config = dict(
    n_head=2,
    activation='tanh_gelu',
    qk_norm=False,
    bias='all',
    tie_embeddings=True,
    init='uniform',
    init_std_qkv=0.0224,
    init_std_o=0.0,
    init_std_down=0.0,
    optimizer='soap_variant',
    weight_decay=0.057,
    warmup_steps=200,
    final_lr_fraction=0.0,
    seq_len=1024,
)
Each number is 500 + 25 x the weight over its row's rms, rounded and kept within 0 to 999. Layers, rows and columns count from 0. Numbers have three digits each. The size before them is the row's rms in percent of the matrix's.

# layer 18 MLP down (transposed), 1280x256, rms 0.241, rows 546-558, columns 0-255
085:520503470503454505513500511544500470476442506587510472512510478515503508521509527504452507565499500481520488499493486487505456506515492459501496534487474533455496518505455517522520467481495539504462497534483500515473507513495493524469544497512507500486490464487479477475492543499483488497511450492495481501498476468473501503480501522489487547516496512471525481477504556492522469460492500561497522481448480524459484502510505488500513468544509524480500508512549481511500531548503493518460513479535481503513475515498478487503515522507568455508479497467486487510498504505499487500498489510461474510508505485507513454508556505478489486505493451474498471479540468489493523508491503525462500527486548505527456488498535536535473525522507473525537421441505476498528500471476535
096:500458500535470486547449479506506488496490481455534462477544509464527484510521509454536496521464500522529496515505498528463490525485494503523503505482526481528509506503550489445491582467469465487448525491510517470535482495539519498468479526515483472502504503459516444544533530487482517510495499481534482528509511505480473519468468519490519499503489533526487531513519480501490463469554543475487497451489482512436488501482492518579483503497500513501482499505543499510513545549548466508521488471475519532489495484528554498492499531472443464495508477479524500513524510509513533502466517533478486501465503495519466469522514481526502480525487491506507494503482510534501492490494464515458527513523500495519486518508512479536454497499525521482494506525488521470461504514494470
100:509476479486508487508518521490525531538487474493506478509493479501518527510484510516419523512484536537494510526504496486493472471507527480462502495536501540497463489493548524482491543541509480533508524485488536521482489507528504467522514502513505506452504502488488494499492534520478503499497520516523479510510550491487461480489494437465500541461533489498504465480475502526473484485480491513455482516513480507469514531484508528521467533436483523427495488528531512492521533497515518531509536452494513504494468484532505506509558556502500545539485500520471495526484476467536555504493537552479505533502500489499520498501515476493481502500511518574477503487469507461542510452529463487505492488498510487518532521478464542481482465501477497483497465473453467462535471504521514
095:497514506446514498522512508509476452492517484500559519450500506516480510456509512516519525472487527495499525521510499531497553476504468497509436542502486482522535498483504516491483476502510473503507520492497524528497478480494499468434492527560531485542499486494488481510503470468514527500496485488495477514514487506493524502459540519544532441457519532498490523528494471483510496525508475522465487478467477478474467487526486451528491515488478503555470488487501482516563534440490517499477494512469492511525472528512521521507506486495525520508452530485481473487451496497493449522523465483505530501488492480507521533506528489538538512525446503472499471567488467461530503459485489506516492487521515526531490524483431466488499482526505498483470449491516506515484476494507540
092:531499483510523446588503532442517493510506516519516516508460505510495555481524490494473477557501496473531510500547560525519516471486501501478477485493494523497533520469529465496478484486503483533527508507500509493497504545547537506498466459447501499466440536487463503475503537511472518501501506551525513525487506513516515512502489509508513497478466489532535496449513498496524502513533481505515458494463476476490486494540488511526518478508470470491475496493471490496481530485483475504500517524504494532478523492526506511480521450491504483536509468518504533500445506523492498474527512477505502545482518553518522516495524456494484516538447556526547493479506528484431477497487457501502540502509472513512498501478507532510543506513478490521522453476512488505508521456474475
107:482474507500514480531512489489513464511454508479492504498481452501493473488517504512529508490486547524517495526506477491483447516475507518478505469433519536497493468454498458527502469497473500506526496518513445459517504512502510487469487494481469532509485501521488535472540451544480513539484486470492479488528501474457512448531519465478522467499500492476487480535524515505516494493506500530488492533483489501520496532466522531492494512506479454494493507480546507509509433486465535493497483486475534546503521491492513516564521485490484446486540488534462454506525555526479476468528505486522495462527513510508489526480496534485489495525479542547473534522478515520510465497468428474522523511489470466478511495472523477515526484493494490521528468527531533466504512517479451
089:500452546511527483533475492558515527479518505502481528512483499511493489536491527530476469502488485513483469502510464525530496498477517508549457504505463551474502519456504515483497474503512531505507522460550469514468487467473514500472471505524464491517492564533471486498497501475495495547471481471474480497495541514530469527535535513494484493524469503489530470497556468477522494492476485499509489481526504490472486532531512467489488521502506555549480532531474484529525491512440508497477519540527542517495520526496529521471519528487506504537471489502501497505510446467522493542483523541502503557439461524503473468508497497510497493500495491530521525495504489488507512543479486515520481520489465517459527518432509526475515532535537509538515473552512506515496479494486492
101:480508508544565480523490460491472509477479489501491504515508464492467539496529574502520527521487492509533443568492484522537506508490480468518519452544455490495502512515510529417482497477515503469483489493422508503477495491519545507515473480523491511530498489487527478531479493486501491514515528489557553463538485525527483470521507485477470515474470516515483444456469543486453516479482514531490498492496492505494498461472523512498506499491503482555520502501491496492529512521521529462512520497489470500483547513494529486501495535523506477487507474484524511506511464524536488500470544499474518501482525502487485487497517495531516494488464481479500498489483493544494462501506473450564492515508436518510493513523503475491483491466529489484482506511534498483503517555508531
093:478513492468460459488494498515513557473469522526493486506484534498476513533458529480501480461474480507504503515533488530503471522483520434472508501502517477511513505519497504508482524456528479455468478469487500510461461511481501519485482482514492482517483500502506506496572536510486526539454518496518527489490524527515478503463495488533547495484526545512525461478456522531518488524507444493490534503499491522493501535501549485524492531470495534478459514502497483507482454492506509518515493540573469521491514518496509512495498475516444519512505489480528447537527494464499528512476517497480503493461526484500509473477520486480492503451525510545493541558504453476469498499465466490562486508501511526514478530537533495494510527442498473483487525520532472533502509483532515
093:503490476549497512511465546522494503483453508533500473531502506460477504518502508486510486489469475554461479441491506504491510499478541555480529513508495477481527478506499446497535544522508518482491515513548513473454520486485479511503553512505490491481518527462498515460480491511499473456481541508510517469466503522481538532493484485513484541494488497489491459500521500483511495530498528532487470522488460491482504551476538482492477510531499524475501505495494495486513499503517522481506518496493523526459507495461472473540476483525533541506514499449494516428461536529528495518503482500504547483499521500461480460534514567497526478500505475506465490527504513474511568559490495523470521454512512504474533543497481498477515488562500514521493482545474491480525526491495491
098:491506508488504507531506535447551508504468483484497495469501488495526484503538516483497487491506501508521498526519551481496541443506514560522459480462486512564494544456455500528505474441490530521474499512524454476497493445521474469516534522506513518501482490519525510467484471507525475523495460513484455520512490505504494488480496502494492481506506536500495493488498509464495480500528503488530514488505538492476468520470546523526518492494540501486535510511485506457461527488505497518512551534436523513504538544457512542441469503497493452489499503494492513514446502499524505501496506549483504508511501457542467477521532524500479476508502513511500472508498515499537502453516473522529526493533537484489471512476519466523497499457497511490438493513497536535542492530550473
102:534526468508479488503496474517570506544479530493523512517506487492501510530497473535494485489484511521504535492481456530540526514477513485505495480495484522473501501509484424496489485510531489499507513512516472509461480514520519512535462495506518515431534504474495481517505499542467502543543489502534475544529458547525465502452526487530475507507504508507499517527521524472490483479472507477506468484495514489561534512489463512505525467483493556517492447464522541494501507530473495521538533472515518507549482489517542460488508516501488508517463497445490464437494511475524472514488505486506508426486496475491502429521513502538463491479497510516469492443493516498479493472514495539486491473474503496522442534504512485487521502536470488517474495486491511498496506471497523
094:495512506466439523521486508504458491518509455487486518493529535535493525506530490489486548517504503526453473487475495515469477518507492535445484449513509483460447494455493493482482505480516447527527534491486483531532527519463504517515487443469496503517471524509452531507526531549493521540523496492534475530549477484511501532516483490506470507542465499533512497482498509497489486506493511458536559504507491476491509481486486513525491509465526520488494500517509515517513474473481520559474522476514531490525521487521553507503481492491492471506523500499501490485522466483491488539477532519501540481468471478487488469540527500510480523543480492474530457546470476524493510496508493492520503515499503494495510465443501499523447490549557481518485467448514481461468533489526518
# layer 18 MLP up, 1280x256, rms 0.22, rows 547-559, columns 0-255
100:514506489492521491489509494543540498512511526511488521498489495504530497484485506451534527534493484491479473519496507495535513476487500451520510514511541564544548522476507482480510500497521505489486498485542481477493496477490472497531469473493462536522517499526516500463489529505498489502504478542483515490488529502549499466511513542483502463532523480487523521477488477521462519494511546539538507499548506576465497526445540467494468500528497525514447503520471513458525490450517521486482492463486484478491501444525483461503520512514488492443543503526485516499494485555528491502509517506526475497484505479500520482508525464446507488490491508465479533469503493494503474516496496464469508482502506524518510497553515470490489564471497500423447501475536478456474502475477504
100:472533474500534536483507547531555520487462521522488512482502503451475515476498501496500479473443471453521458526546471525486499542517488515513492490480466462500475498498534470522497541539491487519491529484514468514542506468488486490476477530471512509519446522478532510526523546489500459464429500478541509502486508508520516479481509512538506507541523499494498477494545515510508533494512524481476509484513499471476472479531503539497526467528498507465466457512553510478495433505538500525506477507474471496491497515531514508449505521478541495510506488538508517533508538493520485515499496478532507496457503544515537519496466488533549530505503478491524513472509493515537470462533529497477481477517468504498481478522502533508497466533519542479533505518517507470482449502505475
094:496509466531471514503520482532472498506466513486470475532510510521487469515483535532523528492510518483475469524530528497499511470514519539492537491466503532468517501495485521530506539465508497529541515498493478475485503495515512507513488490469511484528505499513496486433526523477507506520531521496505507486524532474497480485520514486470501486491477491484485492495477487523505548576475432554524522492580480505490514508499461506475515486514526432488494509452471519565530514520507470451492508477530475516493495479474493539531507509478498473508494445526491495506504491512532524471495464476516481446516498505482506493513510509482461472501494470512485495490454507539464473460551489523480494503492497493504493456542503498573513479461455486560505491523534529462481512507486471
089:473473525492478515435511487537521487517497487510523491549482502516495485520507517537536504475495499512447484511454476481493527477504529486523526520458512508490441484504473503492568488545481481510507489575518499495507509460513497519512521512524475481542528514533494499525491498540483508470538477441490510493466491500470502537483535506519524480507530471488481520547492476489514475496477516507508512509524503484504509497521482503477498515493553494455490491498511532502516479469525490529535485529520468519498524513434507486537504507493474510477525525519511481490552525492490484493484486538511504518586518505491490504540479531479501481455516457441522529518559493539533508533510514516517478513513520475465511514486518458496451526556485484488517504518484517521494486544477531
100:498465529486494535479517531518452501533540508521498469536517458519480511475510483499431496503478493489492525513482474494491545443499503537445501512474501494453519505499519492510495450511489491519522504474476553524566517506475501514524500496525508510481499467459523499520498500475448510516516511473528509499474459534467516522508463555481507548533502528531498493476509482486531498539543487502500513516549447503462507464492519510548554481551461475508490484499479476513505508532558509493491526545522468497486513515471505514511480504506503500537486437514481517510462536500463500519484485476502513522485489499519517449500514534477525536518500477508519482475502484483503500481490486504513543548514456491476457487484516459546507502521485528468520503508530515474512505471469490
095:503457518460521480486484468491490472529498508486523512513493477486549539496473490479517512526509500495498495500532493505504491499514501505462538541525548456493538504475512484478549476501511494540497504542497525493561513508506511473522508497479495532489466463455493473531499535502477487495507548482491519537525483504501491483488473501523457502492529504508506519495482499506513529532500532527525544467494538500471497480445512532504578492533491457458496466486499531475468527549560537520493458477457495471525501526450520463496501451477508518457526516512472503493500523505498517502512466466494493446527504479485512471504517523521470466509502537526509446514493493484509439532492503512506486516561538503487501475480502482505534469490516504533478505516483493488460550479479530
104:502463502488520517506547507521513499510509492492550477466535470521464497506474532528507503507525502469500485469516510432474455491470460489520469535489494499483542505502510501485501477516538520495496452510487494491505496509538534466493474512493529504439487468484496500521487451520490510505491500515493504496486488527464502485515486497510480486508478497514520468474509526520455508571504502530504507461518499477486441532508509534554494480530494506496488480514463490515500503537577512456488511521482496537539477545469519540498515505512534488490488497541513513518538524509510463534554512559471508478519516510531470510506462496517505530506534471519496478554504528467463520413538457511507529466487487508468505497499516511496466506485497478471471467503505511529456516468518502
091:528490493496490511502499529507515494505504462480527484508547498459524501540472501533518486465569467491482499525470490482483457491505510500505478455513509556520447527521504557512548439499550575528501509499493511505513502479516513493486538511519523540500509501494489494532458475499455484490526491460493510531504525544485481471507481503526499525505500514501524505503518492480457514522416496499547454461479496504504508490520489519449441533497493535463544448542465565502475508506486537512492466464518497498512557489498503489504482481482519502447507486536514494493503505534508459483487529525482528504537493486524501516524502505530522508531534484507502496472476508492500491528508508502494465517491508477481509471479444499481496482527502473532522511474503506488493514453485491
099:502518537499480482556498484517459514478527514485487480488558511487529507505465469463528471498490497538521468523491480503487477483526489465559497505555509442461505454489504499474508514486533481544512501502534496501463475471490470506556494476484536529452523462502478495481496516488464463516526530472500522496516466489502489486514466490455525491512546468504514512454511469504546525517451454498455546517464472511456511476517496459442514470496496551498514465472515484515497525502526484512472529487497488480512473484535511516528482511484489478508495502521499535520514510500492531514519480508500546509506525512492478456520503512471498465508516527488538515524534493510494528477517489501481508541495495537517504511476523542504506489497511500561504436452503500498455463511469498
095:517487488512503448491423499539500460515496514454538497491486529511476496496500538483467495473462540502436499509490460470471517561483484466513497547498507468514518522524473524519497484542490534480548524531518505499501506485496512528499508485495513465459499490506494492465502490492476494457473502494478471533525529524525519485497468486531508494476510470490505543482519504486481480443473532512532525502498507541490488513501442475511502493462475446549457505502493520470505515485520518483504487523543489509536528512464446528507520465508485492492530511513507558508533502454508491481488477532485482513501505505516545467520495517509490540506525539508508495510458546463483531498479532482468517507486519531488535433499497499509477508539507494498471561482501512529509497464471519
103:441501469483532476526456507493486506499457531531477521514455535493500514488498475469473510496508507566513509521474459491504502471480503486482507502571500477487476514509505494471487514460489495463510493469510494474492492516582518488513467498540471512482487484517508495507542522508492516486532503536510467488456495561476483472467501487498481468516501536442504490521479524508510526524527496519529505544441518512509492513517495467502492483474517467517515494464506476494514542512464536489476471475508462474499474508509490493475539497543511499473483488485458532523512508513520494439522505537532497463503495469472489490508514500529513462480526511510495490541489568502509505500473515519501495474549465549514468496486496486461525464498471518526518500472433471506529500508467452
097:486473499452465464498509518512516520481488495520523472502519515532510498484518497515523490516478488452502470503508493466508489437511474515488466473502546507475504547485480500505503511529507496493484518506497485468488495509540549513530492537548465537499535502491541536494503496499467481511490519495511499448562486505504484530513480489511523496466492522451519478516517491524539553506513485488495494560553500529538510504480472485476508467507504481523495489521560512523435576514456543483483489527532521483442476471455521457492500462493475505491498512501504510530503533514480517506475515524498507506562525553484490566460513492499521526488488483506488515490521505494486464513506529515507504494561466520474464554473493524502532479508517506454497518520505496492480492495484523
096:497512460495508479537535533473505462526499496464511505510571511512495499502435546472457498503489459446508506522488491485497458493513489470550510494442526492494506526471540500465492487506511498513497490497560479491460510473483517507502453515475516518522490502458447445517461535480499498502505517465512509535511552531490473488490511508512520516482518462496498518455489444507418505484487472466525499453473479510495482522505472514476518501490509500506479493477457530511477513493480519506511503473525490493563485496522517521498472481474538494509488491493470497471527451491466494560444490497497505497532496496487493487492507528494516473444487508499519465497545498488492464535487488513492517500461526483468545501523515475490501485486492521483523563539485534505480481487495498